Each number is 500 + 40 x the weight over its row's rms, rounded and kept within 0 to 999. Layers, rows and columns count from 0. Numbers have three digits each. The size before them is the row's rms in percent of the matrix's.

# down: layer 5 MLP down (transposed), 320x128, rms 0.293, rows 224-258, columns 0-127
# gate: layer 5 MLP gate, 320x128, rms 0.355, rows 225-259, columns 0-127
# up: layer 5 MLP up, 320x128, rms 0.383, rows 225-259, columns 0-127
down224 101:541537444530538528598461411490569510512582432551515451520516512470438563489510566525599529467511568531490489523525528515511468533427514519486521483480496487516428536475503477515469535532502475543453513554449526516531479527491532480426537534504498513419522545508509488460446471491475558479491419504533439494538525519570517552489483505554521444455484520491469577460494480426463404487494
gate225 093:535485509506508503493529462532469448467487528537515498500491467485460514521507537512505522451452516442481499564534503590471481504461517481449504528496495438491559442519480445593534454556479451511535553510516459467562549480526488510455531475469492438487465458505437470509552518579466572529543525506512467445485509453509475489429615400607499525437423447451549504559525474447530487513475
up225 087:548484532443519473518478498497458495529455534507477553489468505511559522476515474488504507379516548493447530495487534474507521485492556530521497559499494499495573513482536430546518500506453475523487482415499539499549553536534538429522495501482458487518440480547488474560566520594474593535501490533560515501497519493465446457485557354494414504473453475472532479514477393565509489548470
down225 090:508523573512424446523484531500469509506473488500473480475574466483503535429524509541440502508424526500509548494491527603491481473492486503487467567446462528486508545596453467501558450567540465561516551458470467512463488535526498520452522547531437461493527554481540451500557444545518476559555505475463514451509517490371509602519536504480463542526561523580543509516464491503549498477497
gate226 097:526422483517520458536506586528497540487523465464497506469501528539499492444478455500470509576471585509464533481441474573467536506527499587555495478509581508532571551535453511509472460495489528521555450466479449503484510490493495482483536443532413492487530594459497432478513534465593464516510498455439488557418517499523504464566463454494503472581463534488556495494531524547559456551559
up226 102:514481516462500488432528505554521497485539424479465459472564546492518457550560541563575558543519530506474502526501508565511465468531455480546422420535506482510559471568501509497494494464469440495543509528519477527547552505491507506475529409560575525546524532490539409559463438518415539451518536532474504523508498523462542512534428553497593488519446550490504547507453505478470489473426
down226 087:516468467503517570544474452483458491539492547476499536467460447477505487551470512510484523562356495524478516519463449482461510471539488492517475528402538519456415492565486507471487545565488476499391490539511476565521482494480425512497536499503376478500512498456462546506497496524451440477534535529499487529502430484436506501424527505480517509446513497456429478508490516458419410519486
gate227 105:550547456550463512535468427513495537531520534556537509599514498481562490519471508540482469556462504552504516516544524529489501515464461496504441496552521518546521530509486488498525498549504464598431509563486566526506549419538451484477482452508520451480526444472532514472447491574422399504485568526509466510545454548477514454437528458515473543471476510485480514383496534518577437454474
up227 096:454558522519450473646438531460494439558518548527556506455471495490506483505487489511556506507497531522461521474427507470485482466605463536507518521489548525440503464532513516471437497482450468469447471502541545457472512536528531496505483440516534552523476426440478533558471463537465507487517539516547436484463476514455521513530448531524467411543526502637530523510554535478455543501523
down227 099:523464468515440510505474513454476481547482495431431524495447521512501497509554460470515529403426507518428499477464466441522518609534658459516537487479532463511460463522573509503557502525532509469447477522484453551569422484504501554468448441540461462508499452481456504492517512484464519531499535475506542462530500549406467461526547525509495513519507477477505530538548400476494519529498
gate228 095:541514489538523500565458576448472436517504432515593509447551445529407488471476500546441496495511483507481554484554425464478530468431464470431514519548513461514543489528484531475524464420530580431566556492456513513504526478544499539508493475491449494487535441455492527441538544439529487488487460525478455527472565531432518474497449531522495549497450498529531542576471592488478478534486
up228 092:456355550527438483467524480527496453475436503550522483501475515470448443527534461501553456490453537467487408516519527526614516533525500526467469489493491502533448493526456485486502443466521431538521532499546477518488513553525556469515542469464467503546456546526479461563520497490577534449456468495565561525467387484472501495530506507498532496437549533476566420478460450466496495485510
down228 086:460504536502449496531511508520483426487516569476412484473529575566517553515446450478530482556490489406535441453492536496523505559471482489488467504575491489430507444493441547501464495468469509553512500515517480478538457495472553515543494482509505453421477583529554451527520501393560510440542500506516433487519512527522516411531449550499466414482535546520491523581530518490488543444464
gate229 102:469496509553530490514463491434514444488489469458508496471438507422514587459451512471512430453480481509562559479539530464505448464526460444510485561424511547525468479499466386456475512457444462424475480491547481439527439481528514472475475430534501558468501464543545420590539522505488483508468504492425497567516465546556462446498495505504528471546528489544513468469463511536513408478527
up229 102:534469465451491505466475383522515463511498491478444541499477466454509367503458491437505419493487482414545465453541572491461532468546546483492476485523610522479433501504526538425497458490436527517503497547535517488538480498507592462476579508597507502534497530508489526466505492481533445452500441493560506495440524540474527543504482495530514509478523491519462493505485530570545587498517
down229 095:447546472506491552509492481473546474511560454556474465567507504476411543477511456486509476458493465531509472631493499481453533540525504532411552547485530566455525534508473469550534531543536516425530508486474493517519524553525478423552535530457489523539491427479551494450518561548426486469523473515515478471551448515554526488428467552532406488483470465484437486512464561497507514491582
gate230 101:466433467456507558587500530472449499499515469533452525506411493531502436493583478498502457606524549460497456505496405525465487514528449439494503459474539621467506456513454566518547465536497530499515469513517462454517478515510466482488508485533546517490534451456471528534509489500557524499455451487501528574407494445426485524533536530517505423515452450531519522590456493540485537504510
up230 102:491502442502446540583555527519512523449569468454448444469511531491442411510492533472479367477541534492441538461506536496506465456522484506564444509479438502455480523490539521506549522512552495452502481520550436517462521559510481499494523543462505538542468501559553550570496511535568486432441476525450542510459552507565540480427503504573517487548520487480530514520510425466517519429526
down230 100:506509494497441504440467479480546521452483533582449464511519512480485493584530519509514475542478519554546479422468517544497395427444539481540456444501482513542456564543547519578472522516464507484495473479503497531537397456485505465486456474501450502510583479546526441449481440529516547582525496513465428486525463565496563475482429488563573472455544562521473491481543477491489501516540
gate231 103:536480560528523464470466451552469485531468544523557537538505502519558433553486542502479452524479474542578546438497489485498524457564518555513421520571493486450561521402554458458456500460517541513566451498486570448480539496506467450477546408534390492493530472480444524535533518527534525543578528497501558521513548489533515521487436500495470517462479497483489508464485448462558485541431
up231 103:505450490500418471549549458438539514522448554545517520563538446529384538567487468493587509522509516492533521489523511518545494531485501472560494526483530441478516487536430435503525426477468522461495461495579562444531434489465522534430508478506474481479434487548486529519525484449438439470475480523467538534499557519427459510544447532464534539456506591522454514478505514482468445466443
down231 098:530483521440465510484469490407529509487522528518459536525506516565470480490511518482592519447531491487524498497502472576525500502481526458499473508460517537513558444498550465508526456503407373449507480472487589497513470396587449474500522449551477566462419562529560477534530548468404608503468461504520532481467502444482481512458501482540478497476489487482512548474481513544500505477488
gate232 102:472497481477538554498504549529527479521523499506477500569529551494455492570472526447515519535503473465537444507505497442500538570480557503521403483458501527457468493480511542423525478519444579587449508459457434434493510430484449495502595518502482508490555605405532450540528496488537522498444479500477554570468494538535466480454500529497470475443491498529426489570495524499492506407508
up232 100:481453484476564491517484499434477438517451526507516607533508510490546522498498464507484530524522521475498552492498436490504589558423547480495431480513497539548527488564525499516508514509490555600447524526464487399536470552460463474428512492512511449419565476477539518518508443457540476487463589505518495521509504430513462562498574450533441542440475562432486484557511545497476520485505
down232 089:518587515565557546482525569504483525484520486542539464533508502495537493498499519528490551548536503474517404508499575525471485471609508544574584479556528484504517598500481523586516553484512566471461482506512514544557527560472494533501464433539483498524463473509466533515470462472543505492582506515512518430446448483533541462468493473442511561509555528495470458525466405563524496520556
gate233 109:419535447567452561486489565494501466435549451446510401542489578510506566500518587507485540471560537501501512498489553547532484549456445519510529447508497509531464495484533506472483507481536524526566572452482476518457516459495525477507402457479445445499501442523469542485555582399552508497485485500516430526476531508579513475488507501494483459500509489466581496582549493544500528508496
up233 104:514599533529519476546495543512470548507501451584518435499492482494456549489507497469486517443514569525506513478522457568563493531480454472514523467497506573495486420493529481549540427479470530520530550477487525451469525543506548498551455499518596494483528498522459541513488581448541551506486517503462427520553527505506549443534489438472489493513507558453501464528629482512492446564608
down233 131:454511508525437459478494483453510482444498464497534446527452555474447518473475555496494514521538464490506616468445510562503488565532379531451518519505454553490536494471491509492488499484472540550519495464532518509540520554546547443506422422525421503471435465514536588455463564436512511534492439510549439509495491438474501493460501532572598481483498518516525485518520459469534536551549
gate234 098:506402534577512502503553514550504484538440495531448462413472532491500463562440577483514500497493542538474575478535530514475468434535439477534532481479541518432539543458429480497566471473490549523553550537467479475501489460523534499535503531508512484434559510502541526422498547447538496462492501438546528530563415491504466505536475430564430492540529546511542509465572454545531506515475
up234 099:467432437466525522461513457459504533505526462478546515555586406532425541512457486514507511537467433553439501529511488481478501513547526528487485457586417494499482497557436516425484591507530494521472536469487525515511555541445523471464573481548523453533496522523472510572477572538485523482486432598491433461463491508523559482493549557492528509521462504482483498557581491487474450503537
down234 097:375502512458562505510463504485467466539495472499524567518402520520469500519503531468482487562458517464481582529553495501500556522482483451453536491468498503393413537480475471496533530506539470508516516503549540496460494513517548486504419500507536469422538517487463487429461527515483553497471467468566454446426476534541497468542477437556550481547437483533435430408491501549518522515503
gate235 106:522473536548515452496492488496469503470471516469431525497481461435484571501496477492553526465546592553530528390535478468554530506560452553468526487534514568491505518496426529484553510445509618509511532533456531541484533504513495468577424449544602537567447543529500478510523495526507487481544506500478431496568544486479494537517465594480510541525508505409491465447502458511518486506476
up235 103:517496524478504494445543553505493572476470489495556575495554449426564536499473503482492518466510573527469537503502535426514503554539465515560494557517483494487556502482443477582531441464486527442444538521468517519496518463455541496504479462528531513558534462503422446441511487456486573603506555533547527462559475474467490494430540572480480445463461541501505558468489475428489461446421
down235 103:475486455506428397431524487482466513542547533443511518521553472493474530529469442497494413494576536537484451515539551482580491457498453508506555522468509518537563507465500447553532606445524466390513525464480558458501555485479549470523503486511510488489491464547483470461454496521537565517495497494556455504510525550518478526472491525488562519466487464421460440526569506487428496545576
gate236 106:489506475474551494520541505396525489518459524494495495572506561471501499430518508487536475567509487493545594462575410521506470508478492475436544411466499561521441505469610501524443482466544498534519553471536519476493539491526509490518516528569460538534464465474487568479473606482620464499412521489519520516474520537488509481551509455488489490477424527504536484503498525564496495556485
up236 098:485466556492479434553501459447479596489503517471493486521472443439497485495446571526479510442504519530525515471460466550471495500517526473515436465488570503564480460561547461457492538489565544464492488437488441509508370447535515554535520454503512502446560499536506471512511482479461539505471532476427476475452579565439477477518528494435497479488479546422378500540500513514477453469501
down236 096:500511511500447517511468549455473512524477547481482523532518567493403569545527508458492457491523511544429521569466520501515504494458449540480413471494465534511483377537509479513563511506562568427548513472515454520498488493466500469473523442495501507502484538437503522556488495571506498381500503456499571570501595521419520499527513499499503503588428464460564491517494526473545458499490
gate237 101:454493523542382450548502479508533542484482489524507462457540477459536519490579423517522481513499478487527478493489553513452626531545569495561416500483431509475576443530538490497519473515481499492432506483426503519455491505498498490498555532514461517455478491481526500531529530475475492428470516525502508514480584537531489499535389578519496528471515567436455448508519543544554431456527
up237 100:435490516605436483505497444457550464465470501481495460555506511486519490495506550435471483489450503503507538505479525423547525520464489480531540528480441483471488532512549507566475490481447473549532506512533626494483490529513536438437556503559457529430508467485499473466507502514529537471500588572501498494484555526570499475588412454581538478457493501576435543494503485533570487460487
down237 096:531527508489406504574443558486526543509546501512512499571448479498529466516476505545538563520454488490522464543525533495501468492535425512525503544456446558509423542542478437500518537539441489530441451538485484458467468564468452430560554497512430518540525435536513559420545439529463505500572467524488509521490507584510469516503502500484401486550476508511527449539534443497411528485485
gate238 109:502433537541505491483490527575599502597504465500475492536513459429464423522552499565594455475544528484455562541562495545486492520522502463509522529469489505435538528561455551539476459429537498531545528485424516491611442589529504497519596502468514537478500468487485459503479488499497501504472557503521504508447508480478544489533506440506476415572563486495479528486499511478502537468475
up238 103:521498479483507445458478526569518494497474454479478465525446456472512503537517474534607560565560533572413540522441536543536599485535514475454497488496534475540484489494490528388515510454593472476507500515523544489547467535492576540462546529548590519563569493539475476502537524531491467491510507464484528463484536475509448469468520479424489578429506470496545503494473489500481449448445
down238 096:550511488523522498516481538463543538465456475435539494483463418494422388462538473471494485531474480496400546554578516500498502535590487456462565525532486506480427578531496490487465524477547503520539506569504521455600449510481474532393493561565483495545517487522476465447473533511474472496558555485520505465513494556508480555499555500513461501516515508440515463466539526545496456427512
gate239 105:468510483553484557424485548527520473504486517562448500498515509465566512479562530412498420492485421512475469471494587426450476489434460501526492452471538465515543457493513572497493482584521472574486490542517458513484454523464447571499526554507424531426501547409458462489526462533481520502418511502571462500493503493462514474474551507488457595449512499477534511481555475484456464476478
up239 104:584501487506585405527443463522595477614547463455511513480498510505457491493469508538490526482477471486499507480554514517506508532506503483511502527468488443516515472545466500459492570541503519484602467510550456472502577528479531505536437528526568470575503517483553559502531589511590484503555539533454492462517493504562495536431447540532579427485513520448488479464485500460488512530442
down239 107:441472449498472507546515464451449468498458420506552552512506514534573526547510465496501444471372515462472541506498527515478424509505535453496513525523459527445468443558471503486530520487519555464499426433514483523457500474542540482478463456538384518444497490512496563589488499515543534533446508481493483542506561536484496570508502482455491577499591446513519485491511603466509537476483
gate240 096:523538461525444478501514560533501509602504496510515448513435507494526503539548512505529487513491515503556572464509506533503467469516519456441444609429488515506473585434460514519487547459528565551500509479454487477545492533573390473530549522502500585477395479487486560469500485485524532533443411477442511494492482511483465495504534489473608529500512460476520455474527456439476461480481
up240 097:498445503529450518499480384461416489484485508471507529517540499528455489461434533460489537499487509495466494567460482517434519554447498526512550511472510446579523452556489451485524495523437532510499462472517541459485544542488548524485436546478527443469547529531515524545500574611516487536514511509449471463482482509542401566480529516423419517421514493447585467516439507527517530487528
down240 101:527420488503495541545576444532435564455499507491536413500539498535464497437463502552536401491506481454532413500545500459466552505438479530518476503471473457420479495488489525490406487567446489484457465507567472470442455433504559493513510542523559464513458520551512479490484485507535449428568466561445480490490538504510526519466493602533479507489533577478500504516523470521541454502521
gate241 096:452491504474574502473489532567495488485536458488459479508517487484565438452547474527518513562435485511457527438517508462476590538507479485558441485482512517527565481465502469550549548430513555609466535511503479521577502473512449557464509495510377528462492463541527449487510455478503500482478518490504509535521486520541548439474563531539479526476506439576483495425588596503482465513485
up241 103:485468506526533596453443474457520471505517422486462508515510539499566522487464523436418486429539448486386537452535499470562479473501479507489525500493457516517491511527493454544505546460488451454498502525531561484532457511460474518567518540580530491502478499487452549477466518402554505494520503465463507485573479435540487533581555523458456444469563420522468430499543527541494455550512
down241 091:588508502449507463547461522504466428539494517516437542526540517523530461467482538488605501523528456504567499519512539485507545522573512530572486451539508495485560480517526495484534470502530549429482497454440536507490458392478501526442524560526452509443469462502449522540486549467508420472456550476462516495507550509514529506464480428538489572479499509480530467482530357495540424517475
gate242 112:460517548554480508476559377514529524599513539505542456469526527467452529497478497510511427411534488473530492553532517535524503489495546490547492498474524552483537442506585574526483599517490515483499465530487512507509428487513489536484487552517522559564485467446520569497469442494553406517449423474537528533538468454501451474525531497486494504525493537519498475477404503484577494460568
up242 115:445398535466461486441484543402463508443503395435479498578482511494475498475532575441478551510462510470440502432463460494492513584451519490502516540471542495505490558464450531416539485519466470523483517395522512496543479501507523571509521504493450437447501539506504474537534559533449511504557482567499485539481509503500503475566463471504430484513496439524511562447526434490478478497512
down242 140:470460464481448475534561533458460513554512462447444441574443480476476517496590530431534462535479530510487515459488483509514541506493530533481523539475545480533492563429491485481535459480426508540480500433549466469482512494478541518537505474564523447455480588497461452536594459550460589467536538466417473566465492513542495479529459489462409510465535434456490513455502483530478507559542
gate243 071:571480447434476494511470538453460468463453462505472518423461400429536475497514440560549538432556469519514510488455572509571499472549480496524546494495541487535544494527470551504552540535520506496536525516504437501517525493446537511581464463442434500523465534492456538527486483510546478626511611491475501507515505550579460466530543510547497530472491518550442495501530501500485456445500
up243 071:472513509529498529570446496528433535484536548518489475500509464510525505473489523498475450523551539531510460461551472506474541533511448533508445481482553505562478493510532445471527487500587538562453500444590544561428489529525483534556439440549547524414422453517553511489527493458489504406487474497473480537472513504455536551521420524416473541496464474564500547401534445511519475472458
down243 071:441421511499472509519557574498521550511514519482478495497514514522464537454468564508483490515534549442528512564517427482413493521464521546516528541469433492524474515422478562472478427485531527494497466467527516465477520451510583429505485461540521501406500501537510509401561476476497511552484411480501509479466480524476497416533568440452543522534494519440510577534411501564487480479469
gate244 107:473564410493551461429531502552443449521504450502523518452458511488396534454546452539520571467496478470508566538508618529446568527518477496536464528459520565490527503559497509516541505468462505476457501472498568496589484538467455462530453508481525485486504503541472434499444510445425490529483533546469549528547512527459541556443484501444591516492518499489514555457478538509531506482521
up244 105:495467535492463471493462484517449491469440523443451535497601539541491490568441479523489528426426500456479506567516460368547437453525505517470499502505507568490461450513511555527497538543549520561492497516520498461499527497533489547526551534488529508435481451493509494540466506549559499475540510423559502502552526458573520480447463586465439464485519434470527460541531519507560524449449
down244 100:466480486517482509540473514519491478458438514570444493537510546486495490510507564503521465485494558427486503559573454442517457531496497474464496539501542517508560530539491569495529469488448536526476603502520459481527468476480544531419477492531534493569540490527583475486467502478536529502478443483578572486562471442403569465529494514455473535458409494406490496463527503514538413440521
gate245 098:416521442509497442502474459432485457446413583506471430528517442533555522476492514476535500456424531479423503520553525487484526460507447472491448456541484490469506548485491491556516541534537488511522478446527505518500499469518478586464457515442483448533424444434521469572430488571506486466511499525485528535479540553491513566525493517508513497434431513511497504424531453515510478386471
up245 086:493493535577531587443463474535493474570492542574456509444507507465475472540525451474444540511472458559519483500458500500552485489490547531529492546451427431487519420508557590496528538534529478543512504525526521538506549462447515547498542519535442496465465514598468540557513525496472505509512540456509514457437468575502385469453484500492506465542508484542546489601499462495507439482466
down245 109:481539554542512522469492509452497534568493513568528492484529474505464583416489507423451519525501483560499498495524581486484534456510526504462527538505512505574522518508523473535515499505491580521481432500423542499512516442549505574478508422529452537473546467501539547517568516498566512461450536470532542486522397466543485529530476504522479514447540477479542511498556587520354462485497
gate246 103:503542558533491590421544445485479396486511451500542497527476540516509419510537517513442509465524524494491563515530566544462547473438523526452477455554540521469553529482582512511482538529515494517562522485526498428432471584517436527541510519513554487517429483521511423519555504531473493475500499519573499506502492515483571433536532459481485479437564462474513539504411508525470567495544
up246 096:463505574516550530547509504497443531519504517479478502467510473459494508481490466477402512435422487487493457548525507447470494457435503508454521447453521491533415545462501510483516443497550489495504521483487453556482537586506480587520519455497418501495559468494608452499537471426569513437472480392587507513463443473482468497555525525495526570487496482522510434522570478514489514462527
down246 101:509553502488567499487466499491560524540505473485548490506470430478467591553536471500473521461495486484526455454542578413446524563549458547489459496406508561461513493469478472481446509480489482543468518500524511562531566513486494499508502470446485470505500500427410491460489494521481488466544582419552506483470503517517479468492524538482538472527529451485502449478637399458430520471522
gate247 110:555440486432438469552444416546515504517547503488442482537494504417510494534492522520451484491538442471560482465570476556562500515396498488511510517536571442494502552511456540450507450479498531483507448443532491484464502532513465519547532496513491560520504508467497418545513508433467551461541468489396502556425504556508465446587501498483499524576527494499565538510507517538564500507477
up247 105:533492435486516536553532466544494486522518476517518464559559484504509520482525456535569461562544449437605529528513485426474497481466495504575513519526512458462560468464475503495488447485523539467415570461522553497502518524525470516569537509482479567456467583492421495525459523465451445534460485528481471506532506445521607522503452578562526506470538568564478424498498527492524487488450
down247 097:588549503503480455520487441536546522433431518478492535460544459519480557480476555500495512569398558552490544446533470512514480462493530518473514449490551455490569506448485486485518520427550500445542536483551499508532523554532472529455545511457475553535581555486568480521516461520550555501517570460470460499491477515483461483480494425518478504436540492504478486404487532463559426425475
gate248 089:530510493528519550460483438449470499394489544481496501465405509502501501524577455448408498478491506524480491546452510435585489420482465500524483498409568461503489519531522524517506501472541501492508482510413434487510483541434432470497512500472507521515471485472492474523475474465488453422475563513594553509468504477457467439486559499502509521501424518480490437501468416483572469554441
up248 098:427573540522543489465466518465485485471467475503545408484424496525492510480573527508459483493472496476465478455535484555493479465456525483490474536492546514521559532466559430523512479422518581527567581432421518497596515514495559470435465492451531579488547493488569528498501521454511521491480477496508541520470483509540489566488474499512461473538408536441462502468546406526553513536485
down248 094:529471472460494452493526445487541557436488517532482525481552484519470462480503468446452532516566488457535430511493540476529495452539478516474491490429425474502456451522493478536481563474478515521490466505544582465517460473457561509489535413491599523516405488457506477454418522423472524537439555478535466545476511520527465464434460517462499450507528442552560514523521390528540547534490
gate249 097:454480460542485508515537446479482501508424466545495521518499497497490527527514486556526510521510519479491503480459528480429505518509484437509469533484516516568584467553455558486548444491501466476537507499470406516461423513445461502573458519484497487531441451460484485567491529538486503505399442458496490544476462417435453446518447430512477585471432403463449474466430470536533471523446
up249 103:385512532490618497479489511508480480478474535458543531511585443522465454528481510503452504507535447477492490541463525552557550467463500461533543493439512544467556502542502478484471562525451491484443480478358442470401432484499550531521464506538460539525508571447512562523583564507455490517503472537470498520524505499451494490510516480507504517510543442463512487483429461462527457512502
down249 110:466477483543534465459526513477485497538439531530543572495561444518429507478449468544504507480505491502516490503492485497463534520468643584511490500520494500504426492501553480488550485529457493520453481473556481407466525459508517484471574575556529541418433550476481530424543511499562451549545433534485472503493450594542546526538506516539512512489513511522515604483457458517509475506480
gate250 105:476468472536525473438545499497475509490459499482557577474493600535536471539563508494494507499480442475505502458530498527423513544544547441482519545527574457536544520439483450528513481491512539484455444530495473445556517516500542545490515527467524480348515485521495468538526474412601554515543365441449476507532486450509499493479537557498473510472472507521496470494498464516468496466533
up250 108:535510502509459583485428460441550534546475465548469509474496437492475412513473480488453445450489511511508546479519538476495491531479526550517492466495503495499512517557449539550511476509462518417435544469497484543494452552504440524552521472484563495609534491511540525485474523519535464527513429548527514565450449442448434496509489441594609526511479499580501542507495519555492437446484
down250 100:495505532501478570495506511475513569460460542492506487485495489510514442428434491584524407530509509603520482532467457495459543481409530498568491459498456445443513437456508523474527473443487561489499500467465528548509568558528539496496432454576457494459522515518565527488549494528518472453464539515481547485583477496484537451491564547517520485503507571494583602442503463478506492515523
gate251 100:530542497504439503500490499506483450491454499476549486510518557466580460515494580501452567587496467570416477529540557495494533504547460495532549521533520507424489424493539578574522559519493485519499525545500444475521454501505483410494475511519524517559428497532541582461472488544447445478503536471497541532547490533573492492497464498529521503474471444410472552514499526509385459485483
up251 106:489461515503495470521519452527490509455488508453466536479547436442537541512469457484444462469575488480504471451519494496484421479549511495474401565519491462486457551429454511486531454502522523483540537528496495514524495532521505454501520570495470493517526435390502513471480513473461548534527428543568505477489471497546519613565577475580526475543454514408488547572438457495540512492455
down251 102:476509465484484453450415541534543499515534500480570519487502500500520477442467493496515556467504496494468456466515490489461531495536439469536511543514475492482512550496534469512464505563563441423519426478506533459553529488421520514568491549463562460534498543457462608486453530535450451542518463480493463466580480484500440497482547457519541495412510423581506529526478464546375515530473
gate252 101:467472530522573476478471553515486493479530437471620444446475519529467417460406559523500464496490480421503537561522512438445549504494548490558489535439474470477479500464465413455475465485471484460509452480521493517526470542521501448482515550496554537451465486484465458506512541456468487472559541551536472514544556528547379511455519537474531509570547509469484523518568483506470553491507
up252 097:448471469476437487518545411466484479542483472516516469451444448490420468465562573535501442522533541537479433556508490482566485504483453550579521475514497479481464468521488463515494527460546470481513557549505445496486510592583527525411455488528487511513492489565520450599471549443484568441544469541509540483540544519532483539497524473554470464537544522551487496531511500540503584507464
down252 101:496535504538535575535533459502504567473487516540507514512399497500498486530544505449476558555489527497503519565444485453578532449551473539474522506532484509489492477468477474495461398456555516472563462459512526532395445551457463518493521519489484493462479449465522513539533515516500531503499493536488491540528454458540482630404502479536491538447515490586481512429585511541510492420518
gate253 095:504443518508504547520491565500556559454487482524494461577527485520516480469512514490500574470457526519509513496433521452436517404580501531455475529453541553527478456498489462537520539520495490507525549508534465435523458503470503474576524521486432454558518456475497481549466503406492477512510525490470523442489495555534514462438549518461446484438529485557528517555461506456483453669521
up253 096:542493512538549472550506520538450527524465558558514467542531552508446472436478533586494520520511518493506486532505442474469539404554492491504498557490515499548473494473566483527519519478482474351526513518470477609510464490539422536527408534441529466548490533509440515511483461540565517462499429536548570461467490559489535501556493494555525545507470485497552458539470487538491476534535
down253 090:459519472544514461579555457474478525473563446548523482503512522523515473496526504471470578530406540522542515509481536449523460464484514509508507465513465519500476513504504485501550606484531421510480507424492466461520454565470533487549566572476522419524568427530444479525503505455480464483573423494501522493476547591572463489553483483496492498537438544500423401494506517465505461531494
gate254 104:456568517451394461520502535561522492523483457491537469553466534530524539514496534531493488446534460522451534505534551531469462496536519481566535524556478494439492551526555498596513510511488516585500472445485535497423530451550482483567480488505555543494442491501512537491510524489452475480487505484574443544479476574524503493547482448534591422514501494519538451471551455514390487537424
up254 104:561505498512534487507493534597479503507403498476466541463535511503526533551523421477556431505547493483482499484459501501539461447492441552504507500506481524463423507503464544576492470461530530584494506418450545484490497517511560498436483499520474441490496477480435567444493416441442440480509458469459491513528484535573522447516461419565493532426456527467565491529535452467466547523504
down254 113:447504462485516488507491575523518493458515506483553517461483550466559501554477493523525508487506484509481538577465549464483522473532638510516512482417535487496493583552532500537469518468559466481519524458437508529528459595509463524543532503419529528553475474546406552501449541455404492533440559462504552494479467540535545547556494425536558448494512555490517489486528483516453519497475
gate255 095:460498405563462565460502454463471544586460573476490579478545464458545523488535545477528525483497490465518537335478519469422518481490465506495534488472482529467493538449553524507460437537483495492529471496493486531593522565470474505499520529565505553480492529505438504509481468518454487414497521442457479480529521481515428526504455542553469458515448482500486534520513480580473485556495
up255 095:556478493505500519537467444535528505525485543420585503506579466487494503395571451469515536476531529482508522449511496540520593578543459491441517601493517552513422447490513473530502509513449455513507435473444471524549467555536565516472533538493521517504493544482556463547555537518536535479473501450464514472536550443452499511508516497551530542540413462439506518511550516464531426505486
down255 094:557519494475453548466570501437433481595487524505545533585588421524500456506521467497504486488448465489503476538500449536496490494431506520563439426460516454491439471551488550534512516528543516476537500462513497484530458531541511465470469596453512560487478542518507482518491565520475484436441473505515454560529517447521470489534523490518430540535525491509507412538426426442501551535540
gate256 075:542428434514518420537491527520510562552517555499483580425473475501449539507538533427510502586511450491465499590467536461576554533509490502459515462526504487483463460535475560472532470511532555547470431493462558461521523478526460453507515509505495505524535518451469475582494525454482429484486554512528415532487479556553453499524509485513521469458535487521516547564503429504409472505573
up256 073:477506474474480461471508528531443560486520575481445520464475471503581517560516540488498495610466434592464465485493544478511536496498546447482502528503537510404450499538450499458524589461460490420478492520474513465474472506471523458473499496557533500556519516439530449574476522447488537519492510514579477513444435451489507496426509485522470437465548540549490454605476466479523557494516
down256 074:514500522486476505551526457549549504507486503456521489474510443542474590446500541595579519488599534565510539417498514505528474524567597524435411502503451484567492537520498481540524506452448565531544513572467498502488459436440510479542507507515458555479423470499459576479492534430528519511497480536457488497500534494518444494543521480445438533421489500574493487483496503501500517498544
gate257 101:436492506496415491501526464430474522528567535554509551511466481439392537551575513511508435454516546523554547457445530536435533424535489459480521458487475541525542515467575472477448535517555523523524506519452465488449528509508462553447526463507463531459475464461541462582615581514471520470486517482531460490513465525500547521520470475514513422477504509477451541461501526500460512464551
up257 099:506518472505528508602489464511491546475547513465471520497505459526521481466488520585425422545539489529546477460495522476464506553527537514557484467577539492488538523505380490463513496435457500484514458436512536473588495552546515451489501460498483524429499558440495506482541482547519479502505458453405454511526532504521438475472517551528516412535521528594560456469497543491556457558471
down257 087:519455487481519489521475469495411504502514552558512472488523549475507443482526569479487503576470470461393506477521524551537521544458495504524432620557469486452494452490480546487541475548516509411464519513499443497564550512473575467513493524445479483504555490519483496557444535500486503584523552443512494483428528524528533526499430437585518518478513477480499424464521532531505410524468
gate258 099:501527482534506516481535394546534442516481506475522453514546495519479426519521576521470496552549528517502564505520529505512470489512521561550425570524483522464443382518472447478504470523554539484518446560480528513528564470480440547464525464556484491506455483428532494547456456561477477544548433509454527554505524497515501509512472547396477589509548482517445509542437556520461509500512
up258 096:487438488555443468465532449520549401471474562480501494566493392526478534493481491492520474487485518511472552510517461586488544505520466495510473460507493545514455432492476553489458490527557544510500460495340524541488476419513469463491522500497533519484521516407525517441478493457496534545487538464473458470545474480520507505563492540469483552522461462568478434493472453495502488501385
down258 093:509534481538420522512482452511501529489528485558527505490510453522425500528469512504462506481467564439585550502525562559443503449493452549528461469518545422442431479506434528460479550474564429489419511556458507524488528484503490494454505524574548396441507370463523464505431499538544469502499521500544548470487501556583443499509498490535496518532510472551486513478524516516522466511503
gate259 110:522472490573433473518553505426534518466463459499519456513503502456475451491483494535521516506489403501548551478508572412472448499376450562538508529456484574473515463576540502502504539418527514512506491560456505476506454490500517492483551473437520502525550470498507440503459482501518555419525529394501478484455506480482448529528484493559456479530525540489517443515588549537509559536483
up259 112:452491504489508534503439536494491490447486568521551517460464468474553532573564541472474507527602470504465472477469627528566487509657504511480480496510504537452465496519515492501512455495408478478518450516482562492403485532544457445473547497486508472497514472529495471496523556526515532480548518472438468445517532483455536444475506464427500425551498511468521501523488568453521493460492